python train.py --num_hidden_layers=12 --hidden_size=64 --num_attention_heads=4 --num_key_value_heads=4 --head_dim=32 --intermediate_size=256 --vocab_size=1161 --hidden_act="gelu" --norm="layernorm" --norm_place="pre" --norm_eps=1e-06 --positions="rope" --rope_theta=10000.0 --rope_fraction=0.25 --qk_norm=false --attn_scale=0.177 --bias="all" --tie_word_embeddings=false --parallel_block=true --extras=["capped logits"] --init="orth" --init_std_qkv=0.0809 --init_std_o=0.0117 --init_std_up=0.0809 --init_std_down=0.00825 --optimizer="muon_variant" --learning_rate=0.00281 --lr_mult_o=1.17 --lr_head=0.00543 --max_grad_norm=1.0 --warmup_steps=200 --schedule="cos" --final_lr_fraction=0.0 --batch_tokens=16384 --max_seq_len=512 --doc_mask=true --train_tokens=112300000 --max_steps=6855 --dataset="wikipedia_en"
Each number is 128 + 24 x the weight over its row's rms, rounded and kept within 0 to 255. Layers, rows and columns count from 0. Numbers have three digits each. The size before them is the row's rms in percent of the matrix's.

# q: layer 2 attention query, 128x64, rms 0.121, rows 93-127, columns 0-63
# k: layer 2 attention key, 128x64, rms 0.123, rows 93-127, columns 0-63
# v: layer 2 attention value, 128x64, rms 0.0943, rows 64-127, columns 0-63
# o: layer 2 attention output (transposed), 128x64, rms 0.0788, rows 64-127, columns 0-63
# up: layer 2 MLP up, 256x64, rms 0.104, rows 0, columns 0-63
# down: layer 2 MLP down (transposed), 256x64, rms 0.0794, rows 0, columns 0-63
q93 099:094121120097157137150141160117144105125171141127118157161076140149077135113170123129125147103162123109111149139084092097099118110125165123142114120142130143110148147102116108148169100164166126
k93 092:073125128160086117119150146132052142115141138105114150093121112121116137115102148141120147173108138129103165139167144083122140130127102111111093122135108092098168156127143129105125159123136101
q94 096:155176124107131154084134133144130147127120094109100144141132149067112102138124113117146129170131162131129106108153114099118138143155139085098104115104117142164132119149178124103123082129176153
k94 089:163114127115123158163107172096110113129108118110094153159138095085141139137124176112136111143108132134140074146130133114076122141107152135105138133146099113079113164124152165126133158106159154
q95 093:128147137120111118111057152143140123135139122145097131123110132120122128109146151135095127149121114136088121200154101099144118144176175084123103130151085120141125163123133113138112106161167113
k95 085:070149139142165125130122149128083146119117119124109144125124072118146127110133162099113117141111153108164135104106083096110140124153197132127139113142089143108110130133164146130120114158178115
v64 093:156122099128152160125083144136118141124132115118106187109115135169145122123126115172140078150118154119106133122090157110124106118130119122071158166127131088149097122160125115143149117070135131
o64 084:187143104107160118118122136107132107107141163151136124107124113128158114085159072085105111149130107105103140139126139094148139155160144163122173071109145121113118102161119131133148137151139107
v65 098:142089134099085136162103090129129131140129117134074105129115136088094123109147127132150103144125082169137161152118156154147138157101098110124148098139094132138123145142097151150169156094152104
o65 071:115165063114153103124093144080128128144158117122164170133150129122124121126113127166144112115116122126104145192112147151108100140121175162149109143113146160103106107118092116110123156150129116
v66 079:131101127134133150113123130145113160114099131135170121135173081100154158093093097165154124125128138131102114127081120164112169108152087105123131116135093132159097145120144128160137109158085099
o66 077:142145147093104106101143109096134128124103113133128137127163179134119107102141126093161098129117195124122121121151138123124089127130189125112172158127094125117173105161145107107154130164116121
v67 085:109117094139120110155156149147086188085118100114103146131165134168121128133141147140157151113104124126132165129166131126131101128117174128123173133154120149116134132166115161124076132081122142
o67 070:131101153121098166149100112135146156126129102148154110117159067132148153136109128110103135149092118103158145153123131118169091163099092119120146148108109143176130138129158135084150091122140097
v68 086:130116143154120093157159154131108080139127082140103199137104108150165112128150126116123098149112142146082148095113123096135102097121089115094088095113133130134097138135117128125132144154108146
o68 074:134126160085114151155182142143113143119128128113128115095109127114149097114090078131117140133110138130115099095163122153056104141115139158116146101165148126113147149101127175136152138105156141
v69 110:131106116110129125092087126159087072136149137119126093146146149141138144073123144178145129163116116121128100110099143138134107146156123145134150107122143099096152065094115132134111120118134079
o69 089:133165096164114185118115124120134093121139117116150175140162117108076120136127106131092134086158141108139112155172135135164139084145118139107084142116129126142105119138102154165132112093133108
v70 087:116164137147164113151138107094127130165153150135117089153171161134118137157156128121127107114121125133129109092158139155125114074126138135134122153125174165097115145098091121111123153187170119
o70 079:120095169158126098140139092125114153095146154137103152166128092110132104135106108162165131103152127127103127125126113142137113113143096127148149135163136144138139119042107175112150120143093109
v71 092:133135146104134134103113178102113157150158100152165145103105155149153143142117097128125086116164121115137111110104111156165139111143136153174158092178113135129134103120158149134128094104093094
o71 078:136134135119176113147117156113143126112128128125123086154095149152090147116129154098149184102133162109140117147113157157124134121118156152128132134133118132118045116140142098141152062113141139
v72 085:171103116093124106160100124119121104121123123115184116135089136158140088138165107134160176130128115150122105111105131098128132126114117142158188151108106133157153107118080098137168139107132117
o72 085:146172084128180127092076166141097116137121149145134133122128183103112161102173132121119096127119110111096097134141101139137155148145103129155100143106123157116116112136128138147148123140091091
v73 089:130138108107145123062093159105128132137104145132074137156150131138127118149144118130129161118157103164153106145089118159158125105134160109136122116092132111089126140081154077168125100130135141
o73 080:134124107139131175148132125152145148140123126107119131174100164172101126090125112083123101098162117097086133117127145136144139144159123171130136102117116144144129189108117167116082118085130123
v74 089:134115139156165144104117123120153116119123122080128111174118141124125117113162163118105160113101113105150154126138153119132118140113169133103097103183126085084122122104155118101152166176162104
o74 087:101128119128142160166098143148136091097104104180146149118134111179146121141116138144081145113100143126134138100148124111107132132137113133123116102113165092118121170072106114150114153110098178
v75 084:134126117087145122107114151141132160129125150141084098143129150147113154114105154092107139125096168123111100141155097147130099163118155135120094099135134142082123176097096076162132165131107114
o75 070:086113125158168151106125124127107156122156084109137112156095075175146119162107136154129118153161137129083119120127096103104139136136136136135111119112108112172143149158156115164111127131110079
v76 103:130141092141159101137130135109084115132118137162118185169144113112109152147107123110126098157138159087088144119123117145155114097092142147120087145164106138176094094107133131147107112119144154
o76 093:157087134092122140184175112145179115095105138150104110125113122148163144159125138125129177139143156118129112102132126155084092114100136122166164107156101105095132110140125145108114136134120109
v77 088:123169129160136153160169103106084090111129113130108097119138121118139124101091132151139157143125141130135124145115100123106091103066134096097134110129176113148143163128138151146165118160090108
o77 078:113141153104129125119148127150114112131108132090101100114102136135093091127137109127115082117082156167121115144133129172146103108113136065122125167165154153161187143148120139126147164144133116
v78 094:113155101124143126144181161163094110123130148111133122129111094156095142115125187087116112133098130117119144104115152102129109086120083128092143152131115111142147085151122134153160081128107152
o78 091:174097092142163152148155105126128116124097124093131089073172122123108132145126108173130081118129101159141109089119133134101125146140112129131118106136101113149112119160136157149161121161170114
v79 090:140180118147121102115150108150160164150107098119150120124163109161124124123111096128119108134165125150161129141114103097120105043144117106114148098112113139138116122128120148161169168110101140
o79 088:133165160147145086135121096123080151124126130102101126093090166140135154137123099118152086117080149138140113120111126119172095137122123148121162118162099140151162110116125147138173089161119129
v80 080:158109066146101095139107160119162113155143136127125163144094110142168092140134158121136127142132122108111171112100130117140132106119112126105136138126111105094103154168086126128122135109184179
o80 084:137140115130127159146158168135135106128134160145185110111112108116134158117122117121096155105134091120097135122121137148116127167112120168135148086149080102104161090073103143150083153126124138
v81 092:155105154161124146147138142114121124122140098122118134120124143111144076146142096081105103162145135181142112153096088127167150099126107140142158138155114122137146144112138163133083105067113106
o81 093:103106114120126119126132135110102114117132168101098070116101140156102149135119162136167163112110118094112150180150139142121157144111121163123132168172100113163088129148127114084149118105141151
v82 077:119151151123160121136193090125113102123161142118109076130124110110146139111155159135171109136120109105108112117081102116121118120148150128144097130115094124148142115112153178135124098093184114
o82 078:132117084164140163151137124106122152139104111165117155105132122122120094170095142160121175106130117137123170164117128165129111111108085104082128123191140130151119098117108148103149138137108125
v83 100:140110154101131158089139132111159154117124146152103134175122133190099121136132101109163119119110121105142138147157148100126180146144083152123122118134160116098114144098130146081080115120094120
o83 083:114076122107100127129131164102143122083151143130164168148107080120174136156111152107098150123111086153149117136131129106156140139162155156092117162122104133087134146134125116131145128106104166
v84 074:161128102089116131131154106153125153111165154172111133153149113103129137116143110140100159098123094131141096123110127107158126176120146137159129088089103101160089116153113162112075106144122111
o84 071:110127115143123161121099134106156152087101108162115124126170113133145145126150152129075115151144138116130159144149152154123114088107126104114128120176130175064133129084151120110118147087153119
v85 084:103145143101115161066133161166139157115112147120157115106174128107143113104113168127109182104129158138163097139118127157140152148107128119154116117120157116111163149089095162119148134149127119
o85 069:104152118140118142081091112152131138153167087104152079125154149154110115146128145126113113131127145106153174158105120108141110145157118101119117131076089111126162154145120134180119091105142139
v86 080:136105148088103124139131111096143133101140163149090111112180118171139133109136159140092119108145115171121057123120163117109130110130126120143127110109175147093166134112134097118141091135139109
o86 073:137163174121141155074131120101105122129179098098135120154128116114109117132114110149149108133155105146104173099119152129157129111145121113132135113136179186119106158121121162125133109070114118
v87 092:145099088160132124109099128181158094146108132139127092121164113139102128137123167136134121128075104101127157132109149102120105149170157103139106089141136111135114151153090115170115143130130083
o87 079:128136137140134156128144123109124142094121080114139171113126122146137119085130127170146132145107160136092142127161104088142149128126113101101115198115108078121155085093168126167120122115131144
v88 084:115118139098125139099106066127082160081123125124094117146135109081164084147134119109096137124118156083138095139116123092148137138138108117130104154151125082151150097128087112107121126139122137
o88 062:114132137108112143124149088157102102115115109167117099112118133114148143087093121130143089172149151141141176121148177126125139133153109089144137143124086087141106156157147087134158155112146100
v89 086:111098130120159158104124124156116111119149114152106077106141165104100124103092113141106143126158137153108128109110105139174096163152133137158146112157106122110117111096145095177180141124163146
o89 081:128147088203139093098133062100162094133112112128108169119107138136124113144117130131144129132150148109116085149116130151127138114128102131155108129121186128164138116153116125137081130119157121
v90 077:142115127114128170155108147111114097135157105121109090149115168108155107146150090106154119079112130110121133147140168065113135120141133146106131121150133193106140133154116130151118135157091164
o90 077:107107178053183142119164154117158127120137141140102150126125127093148111091134144120140111134149130159146077118138143164153148138136145124144098150121108087108144130100111119096144137094115121
v91 083:114137116145160116104127140123095112122118143127157144159071198135119116115187102109137090121124162156114086121135095143114130129152141120137147136118155120112141115174114098151142075155128135
o91 071:152122107120139133138156177136099141087146143100144117165090147113104135147122153114178106105144121086145129069146140127144168099133146100127131129107144129157154139100129109086166128094161130
v92 100:096132139134120155133112155093121147115127128113093112161158132131122154098162100094148172116108135136156116133183136132157178145138111117197091100179108111145130141136138143101136127134117105
o92 085:099141110103082161125103119139151118129120125109096151140149110119129168141087154153128145147111151113160131118103159152128096149146178133091158137082166109097105156095174104124132137109112133
v93 089:131140120115146121088117101096113121170111143167082122162113157096111066115091150112147150141108112118140136119137175103134177119112155086084162129144138130130102125143120109108131150138146111
o93 072:159079106096141136171100147095150117116153166133165114096130127138122144092116130138095139155132128161111151129139139144142123067171130156134104156114122111107143138118109102136074171104134129
v94 086:142132112134124139133119144128156138110113126070115115107123047135111137123141137104111148093129112143093122130176116076130146144131151099143103109137121184094144157085126090117109137155124148
o94 072:115119158130152135100123125130153141148119114150041138142156160099159124128112145166122114123137147155115153097127104125116141177127118134099094123070148114123147170131163111101103119146106110
v95 104:116146138130147124127133153126109111138132170085122126089151107137136149127117100101113127097100146104127146147129151091111088132111122110142165096126122100132123114170153158080076106142101197
o95 096:126113173123103113129168117155168097110128112135085114072172113095115152120121177106118100125130088141136136127140148135148171119121162072102134110119140119135147165118132139098154112138147122
q96 087:123127158148120082143161067109134174115125091130129160142106137101117161084130108160119143131114095110106128154182125100119119078123141136112122077133122107154098138144130106133121122126167116
k96 077:127161117139126134099125139110101134086122159138131111095131157140112126172126124107142079176109110164159070119115143140113082096097152084136113105113176117132122145122104125153152151148145134
q97 109:131098151174153145124177087132158161108128091110099143111098105079137128141104137114123103083119118124080120104182129145126134101150131131123133132115145135146124163111142104126130156068122130
k97 118:108170155091143111139098094129105129161097131121102079126164171096118118134108094111105129162115131101090137144162144140109114105147143119112149142109147102145154129195115157141104142119146111
q98 062:128114159155097133098122104155125128132133136100072159109116159172118134145128122137155132155157153132110125135127164117114102116121160121081065144156151164114130107136160123102150077167119129
k98 121:177122106160111112099138146125122151113127132101134133091153101109138125173116151135145135141145127178111093126153130098112131176116095158116114173143103164128094158141146083108111099139089119
q99 098:115140160138124150152114095107106133114125084124154174114126158162138088146122127164102134130107147148134088149118109129140112127161155090133075128105144063154112093150107092105128127131155138
k99 096:081146091124103145121115055146175118164157132118137097145135107110076123111163100108101116155163125127122129139151124152124139171127142131133185129102117110101117157148136129112146122143131144
q100 080:101148132127123111126102092063166156130160103121125132163108112136092124118141094138160119169103133144130135126114127119148139137145139120105142128083160124127130106170041106142110115129155130
k100 088:097172152100157154134144095139130128130094097144103091157146120140109121173114126128143099155136118086136155147126087128139106145162180149111184125111148132139164126128104138089146150149111141
q101 077:097133164138114073132152087125133125105127107124116146115098158146137130095109067132118105135152130108097145152127142164123088107135149114093123078138159151169134126124110109139139115189140138
k101 090:134171118115148135122144135134097144145128082093148149119097120101135123098187167122125135104132144097135088135136118083167125121142090147142158147137137100114118127113132143163107160083168088
q102 133:128136097102117117099087135147104114148120162112103106109141143138110120127140109109139151203138134151157104122073130120112125133080112126124110143147124173097132127136133129129127087206119127
k102 121:173155134137118090113118115166098150174111095112105092106179125139176151162129116110139141128142122178115131119139123077104098169118094138101129149148103157129132155150134118115132108141131110
q103 110:131139094131195177086137147109121121118139132150105131120145135124122121113163104113156147098121137150117126127093161156150118131124033133133139128154153126146129084140130110133141133087126112
k103 099:127105119112088127119157085177116138122134124149126140176185109107161158153115126134096140069160130117150113136140092143158138148118150116120134124119117142151116099109117171168109137091156115
q104 097:155102101112124147135143084160116137107110146147115127147084147127151105185095118149103140113150104161100131125120104136121125116087094127123119102151102178175131167119149135147148157138124080
k104 095:120120116134125106126144115066103171079112126112145135128134132110142104187171134166160112160090125160123101153157132127142112114154104123121130129141149155109153103146125104152101152141111184
q105 098:117146124144139125091136145145108105088162079142114155121063132113145109132120129122113151123128155096082132147138117138111123140142141133156113121105118157138094128148175108097137147166174187
k105 094:120172128132099120111147098131120179147140065145153151128166152160097102145149135131094112093113129116178123113131157121132136135133156140131102138095103105092144121121123134122144071140088152
q106 103:109164149148141127119107117141120174132115092126152164142099101159103126164114099085139109132149127156112185092112100094121126154125130112093088149139125126142124116140130172167117140075122116
k106 090:157158084098077156104138162139109097128139143103169140185157104106153081154117146112124147158123131143113178112088142157133126134134147168129113138121142137151117119142124117105114161111113120
q107 097:135163123149102151152122163120098155137170138134104154148080113143124124205127164145148085098106139080085138155126119152145100141131119166132139117145100123116108153115125147122121125131113098
k107 094:121142149110146139108134124121157120064124116142131132131157094099117112124109177141138113127127154112178133149127136167090128076112100122115145172124114127054103151121129090148149146143121126
q108 087:121085125113094144122148125180114108112150125150156148120057107149132086122130121123130123173150104123136105115097131133099126160156090160097154116140142142122129155084156158154159152120113127
k108 087:119110136111117133123124105100087153112141136200127148129108144146132126131132095171144096134113114124149123132164154140097129148119107147072157159159140149133090100122120159083147124123069125
q109 088:091108134108091159141112164121099130136122145136090133138098154127116150134114118118141106062141156114112087155125101089131128108158152118147115156171106178168085152110139117151129116102133132
k109 100:129169138144113133140111138081094149114136175117161126127175123144099102120074138144161119147099158123150102141135104171101180123126111101116115130152134133120112122145079123138095151139169124
q110 095:165139125134097122189091130100134117102120094157132139115127101098145113155103145150139134134095120138152152106135162147122136117093124085105138170090118099140115156117122133102156100193136151
k110 100:096110143103172127103130129133131111089105136088122122100109120062119147104138126129125152134124147120120144121149138140114123136169181126121131156139135130124194109132146118078157064146148140
q111 107:104170161099149173114128122063142139109139138131110165137120108088159160152149123114144113146092133104143153114126151153148131131110134128143118109145128117115155147128059115140127070106113147
k111 106:156065132116157131145108127148142100143160106118120151153159100133171130132102121136102145084132115151088158146138131133130136100103079146121097128156077117124132141153088098141140086121150149
q112 090:131126099125191149104155147100086136154117138113147146129167100092148158100121164115133129127123129132128127130163112089115122125122130129120171115160106136108164067170123124149088113164115144
k112 081:121129132161134115141115105133128122149119123144130120128142054142160111140106137117141127088108108140120143105101153080136131103137077153172073085146123122153129102113153151144089133134180124
q113 084:116126071107136141085129159097181134151114157186128145117135135118123141151129121120128124128106124146113133098090133103148169180132129105093158133157114109128164072127136101135141130098115110
k113 080:131114120092113110149141124138183113107097174152111158170130114144153112114108138114136141113123078120114127117112106146111110135091130127126108151145093205133124098139125143163158153095159102
q114 091:105132143147122140108112163130091141095112137180110111150124174117152121132100097162129080157115168111096091140140136150131120089135140123182109144132135125132161104103090133107138079141129150
k114 088:140134096150156126144104123134154154121124145096110106146156122102125125198122121131105081107135131125139133128173134104098129140138168124147094107112112149120108195136126094134143081182133130
q115 097:110116139110105135074113138087109123088128149108092099116188182154157150121117104152103169109113136144131102150118147156131085154111155147132119142123109116148119141151078157148126136126134117
k115 095:110128161126115110142130122137175132152120137100085101133142134136148122121141149096106103158115166129110121178160091131162110078166194105107141107133113144150103126123158108130129176120127150
q116 087:119140137121083147163159148166085148130122127132171120122116125156146139113127169125107126118146100141151139117127114149100128115111109117112168093117082113118194113131159147097082166113108102
k116 073:167129135140123133124122134093163135145169126135169141092098111130155127143131144121165125111121098142166137127136173081118127147127105144151127127126127112102076107043126139085102122145126138
q117 089:206136153120133142122098105101146143136106136112129137128134093133123096103139165172130139140121111100113180120085147080141106116136158142107140151134151146151096114114148110119179108129116158
k117 084:092123166116121146129132126140101115121078154133092162111127136121098136139106067115090198146122156155112109130082115136160100112123142127133168159145124145098140111134140127080121128117111125
q118 090:137136124131116139143086122150071167112133092091112136098141111121148112144079103145106146155151124176150136094135131125116133110143117088140162113147127130142138125136120135123164116177054121
k118 106:090120136152150173104133095110106150118130136101125092133113108099110133151108102147110143149098150170093140128169161096113084146184155160136098144135154123150137090144126087123111124123144143
q119 094:119163119115134141101099148161094161155148094118113093135126126153129095143111129129146085116161103118125130097149142124133137164135136107173146118162088152157125173138185169113140162140115115
k119 089:115123087170094144115140118115111157093134125107105156124129105156123132171118135111125130122120202125145114121138147155107112140159139148164101150115143114098080086130140119119089082087131137
q120 101:126131055111184138124123127106130094139114136124143124143161078102130124124150098096100142111157136120142171144174116116145114130109098132111167104123124144144111104128110128110115154172175153
k120 090:110106107121117152115161122161132167109101100146155179119164060143159120120170152129130136121127127126119101136106131087145119151132142144132117066152118117128154123102132164166125108140148092
q121 097:119170122117136184137101143117125145134091122081117151149114134175146074146149118109124094128148145149115132116134089149137139168120143157102105146086141157118144145104154096143104162108096148
k121 081:158167115141108103156119126098134121113142132143128149105166089137150157113113114096107127130130110135135100126140171122137143150156115123130117158180165151104107133101095108112178122093057132
q122 104:104123112133154135127107091192134120192150133111134154156114112078127097126123109135132114156084178096127103125132129128132125115144129178129131130133140104164134165130089116124134081129108101
k122 097:106111115160202119118134160146085136165140151127091146135163135116129131093101116160141135134109123139091153138138160142108100150096080127105127104122160120126110158155148140140133140135074105
q123 087:144160145136107168114102146149175102150115127134140108090135127144085183081147089117126114183100118121110131135148140101111138114118130128112113158149130172110146126101079148119136130103166122
k123 095:168115150140130141161137172191104100125107127109103133120107160156149117127072117129154142118107125122123113081132117132116114147103169146151105106184114143144146172154113139108094137113115136
q124 105:129102171133142111092126122079161133089121132112097150130116100124117140119107135116154103135137137131132176151120118139121116098136156135128110104196173160128081116124115120137129132161174179
k124 099:138135164085116176184116142167163170129139130137113092162159125133112113182138112131107118157127136101114158111123115124177127118124110150130139126114130137122167127143065141120091114137126111
q125 091:130124119128138142145104130140137158135144113152110106114152113150134097151093074136127081108122086112135083121126153159131090144119166145115111131129133137165136202128111134140164137102103181
k125 084:110105104141092126128131142131117146082089129150075112152129112110139158110113141123104082150120164125118139187137152191130099160148141144097134114130148118126141153145135100081130104100122148
q126 098:103073126125122172113114123075129138132131115087112121110118125127102117125173126104105136105087119146119136136095151146148119103100158123092152153142125147155133162180111109181132138119162163
k126 094:142088127096130108145118147116143130187121129133115138135145147112160153131136145102127140128106131118136103109127123149160141176143078103106113151197086119136131090127079126091104164138121153
q127 086:113092101155104100135145122114149134154146117114143175086157118143141105154132098130127117132094101137091148140168146104153168114125111140112149081102126097170123161147085102164108140113104126
k127 091:105121127075132100130135097118122085171103097163110142172137125121143144117121159145172112178134082111146124164108136112108130164117092128135148101118099113157115125138153119119130156090112093
v96 098:133086143125113144104143159123097153144145130118118091117121155154108130138154151130149122142180105165119131138142177124162151085119137143201103127162134145106124139098084138156147113097137116
o96 102:127161147098086113156098122131131132131126128126106116105147087102151141126111113116109088129104152186168100082148124122118185114108147122102170104134127118146174134182128127145107138138131109
v97 088:141167110075092105122143136126093109111133139150113089175101110148126195142156158110164123129120094143121147117146108198112150125090133105128140154126146139134113122107110127097125130113112123
o97 080:180110154134114106153146138117135133127085161105124123124132140126148161132134133149075112123138138137188107117127121077128145139146166101156122115085091127110136129171131122113165161091110089
v98 091:116087127150096138092147094144099121074132143139166137120121155113150108090147156089116126178122121112122184114074117134135128132104155124102138148138112102129135117067116104124133139126130156
o98 088:137102146123087135166161103150082157150144142077107113141090131136118144146109127151149152092152163126142097111105159116144084108116144154126106106118085165093130158132162139134143117149116148
v99 092:121111107095114083148156096148145081141167118086111105148136134123135134093116129120106148083143133130141106119164098149107114134149155108180127118098109191145124162134104133162142135152115116
o99 080:164106127067141134094117159126134135101119113151137124150130107099148129132110143110084107120148112089119182141131160141161111085110158123141164141139185130088139144148113115131173115100128125
v100 086:147131120103152133096088143152154121129132175114128136114116133104152087128175145090193131123132133126112116113128135123137140102113127151109173142137173175107139126091143095138123111096170167
o100 072:094102145158134106176126096122107095158138095117103103087140129127141126177103124149141158143093121127155142136116108101105121148128115133129110168148109126166138102182150077113131135155093134
v101 094:156145108101178114120118150076090154110142166139141150104113096135143130146153123099148098118106170133129106120145125117160175098099121147098127103097122150088103150163146104139100125151109117
o101 090:105136098140100121102132138089162117141107107145103144079169127132119151170131163139117152149091100132123107132150095113083176166141141095100110144161145153122125123093115103150156133109141157
v102 084:080151139141119099166133124108116143155122135118123170173181122136115123091128097151142159164130142166125155151111114098076080107128111109157133118135148137122118135117148145091149160126140167
o102 079:170124119130178163124082126158089104116110175106138104121082153121136107100148099138117119115130162104119093153152135129143177126111122155153111121109106112141110105150114111166126131159083143
v103 082:114151157139115117102172099093164182107164095099124106141138128091157121122107134125091140114125086106156130174106110135145121110136131139169133128105115143122131179112148131118096146163114165
o103 074:171124080095113141151127151150106121145096102161135111133122126114100142150114112107132146151169152123093091118123156140125102155081150109125145090138170122089144149155133153153166162092138131
v104 107:093165141115112128182115100119105163147115146137113120110127120115125154110086100173102155155128163161135145159124122123158125148107133101152102131157145147129141185126140141068137136085135117
o104 082:149103140154176171137125179114132118087133156148149116104135129104150121124156128111103127146138135191104070107130099083096161109122125156150115145096126112099133119147123109136097130158130121
v105 089:112149113091166132133141140135129127155123131141120151186119109161134129141165114114131165114111154087082141131141142117094129176164112093083137106129151147152117099160137142143096120163176134
o105 096:125143130148183110097104124125136101154140126141118098161095161150093132096132154147139144109151070134123126197116128133122156152133075142135147139106094112155129087111101134116151141151137144
v106 081:110134107089083173155108169094156151134168148138113116133119135116140139142164139181118128097144096162134137115135173142124129131155116134100160095141152151131115127171136122106121072103130119
o106 087:130155136167127067147129120104133092146119147135126136099124136123119151071151129101138150176107117148129150172123123117109159130110142130161134120159121098148116064133129097110101144165172128
v107 092:116109134151117123166124160176109111088150145106125125119155130155095106129135094150101122123131131144102126137137113136130100196105172104133144175136123136134139090178126105138133191137114140
o107 087:112088118101157155154186113115140130108141114122137126160111134112116084120123142127145145061133112078115144135135134141131135077148137165128131095172134145177086142102099144129135139138134111
v108 093:111159175113086152138085135126126164104133146119146141169175157118087173136166150112093114137150115142121092103102158121138109109131132123114135103144125134132158129141115153168119073119104131
o108 092:114134121147145066177107136155118156160129134146162097135129147134144116107143119153146125142101081150135137157137124112093127101125089124151148090128095081127171087124113093142122166155133122
v109 118:138130112127166160159162124155110112116134148108125155110082152133120101109137136112108149075072136131131147131139124163092141158109147127132147092124100135150114076159151139076151096155143124
o109 110:083110154124176107077123130073124131139135140100113146162087117154101116104142097163149137126145157102116143155124122108168108140149127146096140115150142145135076127104128125123174128158115149
v110 088:117131131146150088142111102067097144159113109140107126128125126115127161135153117159144089179148145130139144083094147167173156107102114153140094171131108148140141123116151151140143134089149137
o110 080:103157148167124171105117136133127158102122120108149131120180136122139132150127155092122123117145157143158108154135132098131137083152161094115066166102108144093144152122122086147102105096129135
v111 094:145122139113145123121125146157115107140107146110128117104130181105170105137109128148138158172084095118119160146115170112139114141148112134109121132146112131173145082142112140162072136112099184
o111 083:092132128140128123144147125126112121144148108136117125151080139163128132111088126126115179070162127143104130130126056138117139160142145160137125104137093123112149163149123187110083143124132107
v112 093:146130131110126141132152146107159103085106167144166144093162106112131094192120119121109159104143104129116148156097130161139112140115138115157132161153130125105115113062137173096108121132133121
o112 092:125062187130151118117175106130127110086146119087116143160122119147125111117125109086138141147163128145126078123153153131106105126127157160110135106168161143117122157160105140121117142133092116
v113 080:137105097087100132127143154148123121093099130162126143096094089127142116114104127129120128160128137131119134147060125148155064120134117152136099103126077170156102134118106112154112146119150099
o113 080:122120162099097079136161140123130120146187158106106144119111135108133153145099160114111167143171088139110088088151157121136146100124174129095121150137154115082108122129132120113108142126123150
v114 107:081170162115099138148108138121128147108118115128155091148154108136117108112135094125103161109122143155148097153101114106113125105109140095160169170105097149118148138165118134074149120141107171
o114 096:164096093113174158157159145091128123144142120121166128141102132124100117119149092126135122100124131113086110119162127134142155135120108148145144111138136109124144067133094083150139191125092114
v115 078:129171123127110131119120122153117113108126096157154109100144048111142155148132158131099148119121099118179133130159100143155144143129141084121126131126132124094154129125122152129158125134126047
o115 069:137100131120133118080164155117181147074111145155147137134111146126090132140156135104130092138146093161157133099114165114093138154131103138136144137120140122101164167129129142107111100069124118
v116 077:126138121123095125120116076119096095144165119137144105155163135150092150090135135149122071158148137103125121067150137116151110149139135140145127142096179171101139114122099092143143124121107123
o116 067:182143103150147122127116126172176160118116113142120115092118125120181113146136124149108137106102142163173171122119138111121124057113109129139128129121088087134104117110130101153121104122155116
v117 092:093146110115125119130097116131145130142120132174113120156124133123102118114139123162130165135138094146133158142123095134125104155126162088139104046086124158137067140135127135116132135128068117
o117 089:173121125131115122121113133109111109108130173175131137120117152095167152077130119129102135125154091070163124166137143150140119090112115125166099119169162134088106128114112125102151131161128133
v118 083:148130168135105119168129113076077145154101107108146119113162091147125119106138140130112154140103114140134108110151134148141180123125125129156143157091121101113132158192158103100127134137110089
o118 080:126130049151123176101116149120154170092105137151149116100152118113119104139161157141106105160144140161136127141103091114099141147119150121129144132114158136153129145117134098169116125076153118
v119 088:117117110115127100114122142123125106123115135117180169126115103137141150093168145142124126167109105126127121068097170147146171125099097164137150123156143142099128171140126119137114093069134150
o119 097:087126140144086134125133126129107140122134168110115098120116137139095127143096128143115145159121181138158136158155119125114102076120166151151068186127114159138126152148122102112108095092143122
v120 088:151155154136134110126102155118145113147098122142097109088133135111158164098138113149102182098089121124148140092134149136122091131156170116118111136101132162127079099157092088125142131090132119
o120 093:087143101134172109119110110071141120133129125141169140092097146140152134155136131170110110139131135114172125171116091095086119109155159169147101150119155103126114139161137111120114110140139096
v121 084:133136153137125171127109140165164124143123081138132105134152074181131101166122095123145103158131153134137132177172115144114105140152124105102123106129130134138103127109141159074124143122105169
o121 091:163116128110137171127139119141174093169136135160114133120126104143124119080165097119125118091131101140109130086140143141142153177135093117112143098113126089132079118140125152127151181133091120
v122 084:147120126153107113129090157146135120099095147093158117145156122085112087081154131109158094118122116132112142156148158100147109124149101176141161111119092113122094129173115148097139136102111095
o122 082:108119084168134113134114114163090108109149165130105132108087114169131121152090111134139114155132102097170146093121101168132153149088178130151131140139147102159108114152142139152115097121114135
v123 088:129129112109149105137164128147149146095134141148127104160121140148111096127118170148178120108107150108096119125134138163156163147133094117153153144112095124162152140106114065087106133166170136
o123 080:187155155150122154135134126123115121155116115080125111142135131117118172147146129140147177132141100120117113114082083119150104145111132103121166135105125101123148077096146113132172146105119080
v124 096:136178096115137136123151087089132132145119140099138113118126160108146133090143130144143115161121108108160113076140182111129106098115152148106104149112150133108119148063123116127138095091124090
o124 087:126141117148107098109085144152135117115102108116122101073104119153162173189136136109121128160103175145147162119100113087113113112154146129147132125129114116105118137149164135109132079121167136
v125 090:085169106131102129119137097106080127101091112066143113147098091117117126103168137117111150126122128105109113101176131129137121120102108126166142102164126125161118148173091123116151132155123131
o125 078:136114163109130129105095222130123141106154099142119118143082102140110155141111143130129101135115142137125123116158134161123154156116154117139166078100139116121119121124110118134141102066143108
v126 087:143156096133133116127119115123115128164125146116119165133109089136142178150124115152121158132130116083095150127123098124122098128169158147130112038171147121140114095120104111125102133150148160
o126 070:144150160153127107143099145136129126107108130175098144169070140123164120146105143146117114114139131126146084180153134110088105164116101171123146119140124109137105142108118122070102131155111147
v127 095:141114138180100143124132134126079132091088105161101137112123105150105127114118122130120109149130086180125090117146127161168095144077125108130132114135125116138120168161087130169148130113157123
o127 084:116095167095072133108138154099164161126133169143107169117162120094133125136128130120129114140154117136130112087113123166116128081156158101128096094114143127131135151139105138135139147102185100
up0 105:164085093127152186141114127140165098136132126109137149112154131132103105144182112095093168133072138110120091119123165162138118144140093103151142137131152139136148119154139148129148130105102110
down0 105:125105111156140118124148084164139073111139129105141148117145108129095123169090127144115138140125151139139103083098155162123128157118113126159135164157149124138066137101153149129131134116155073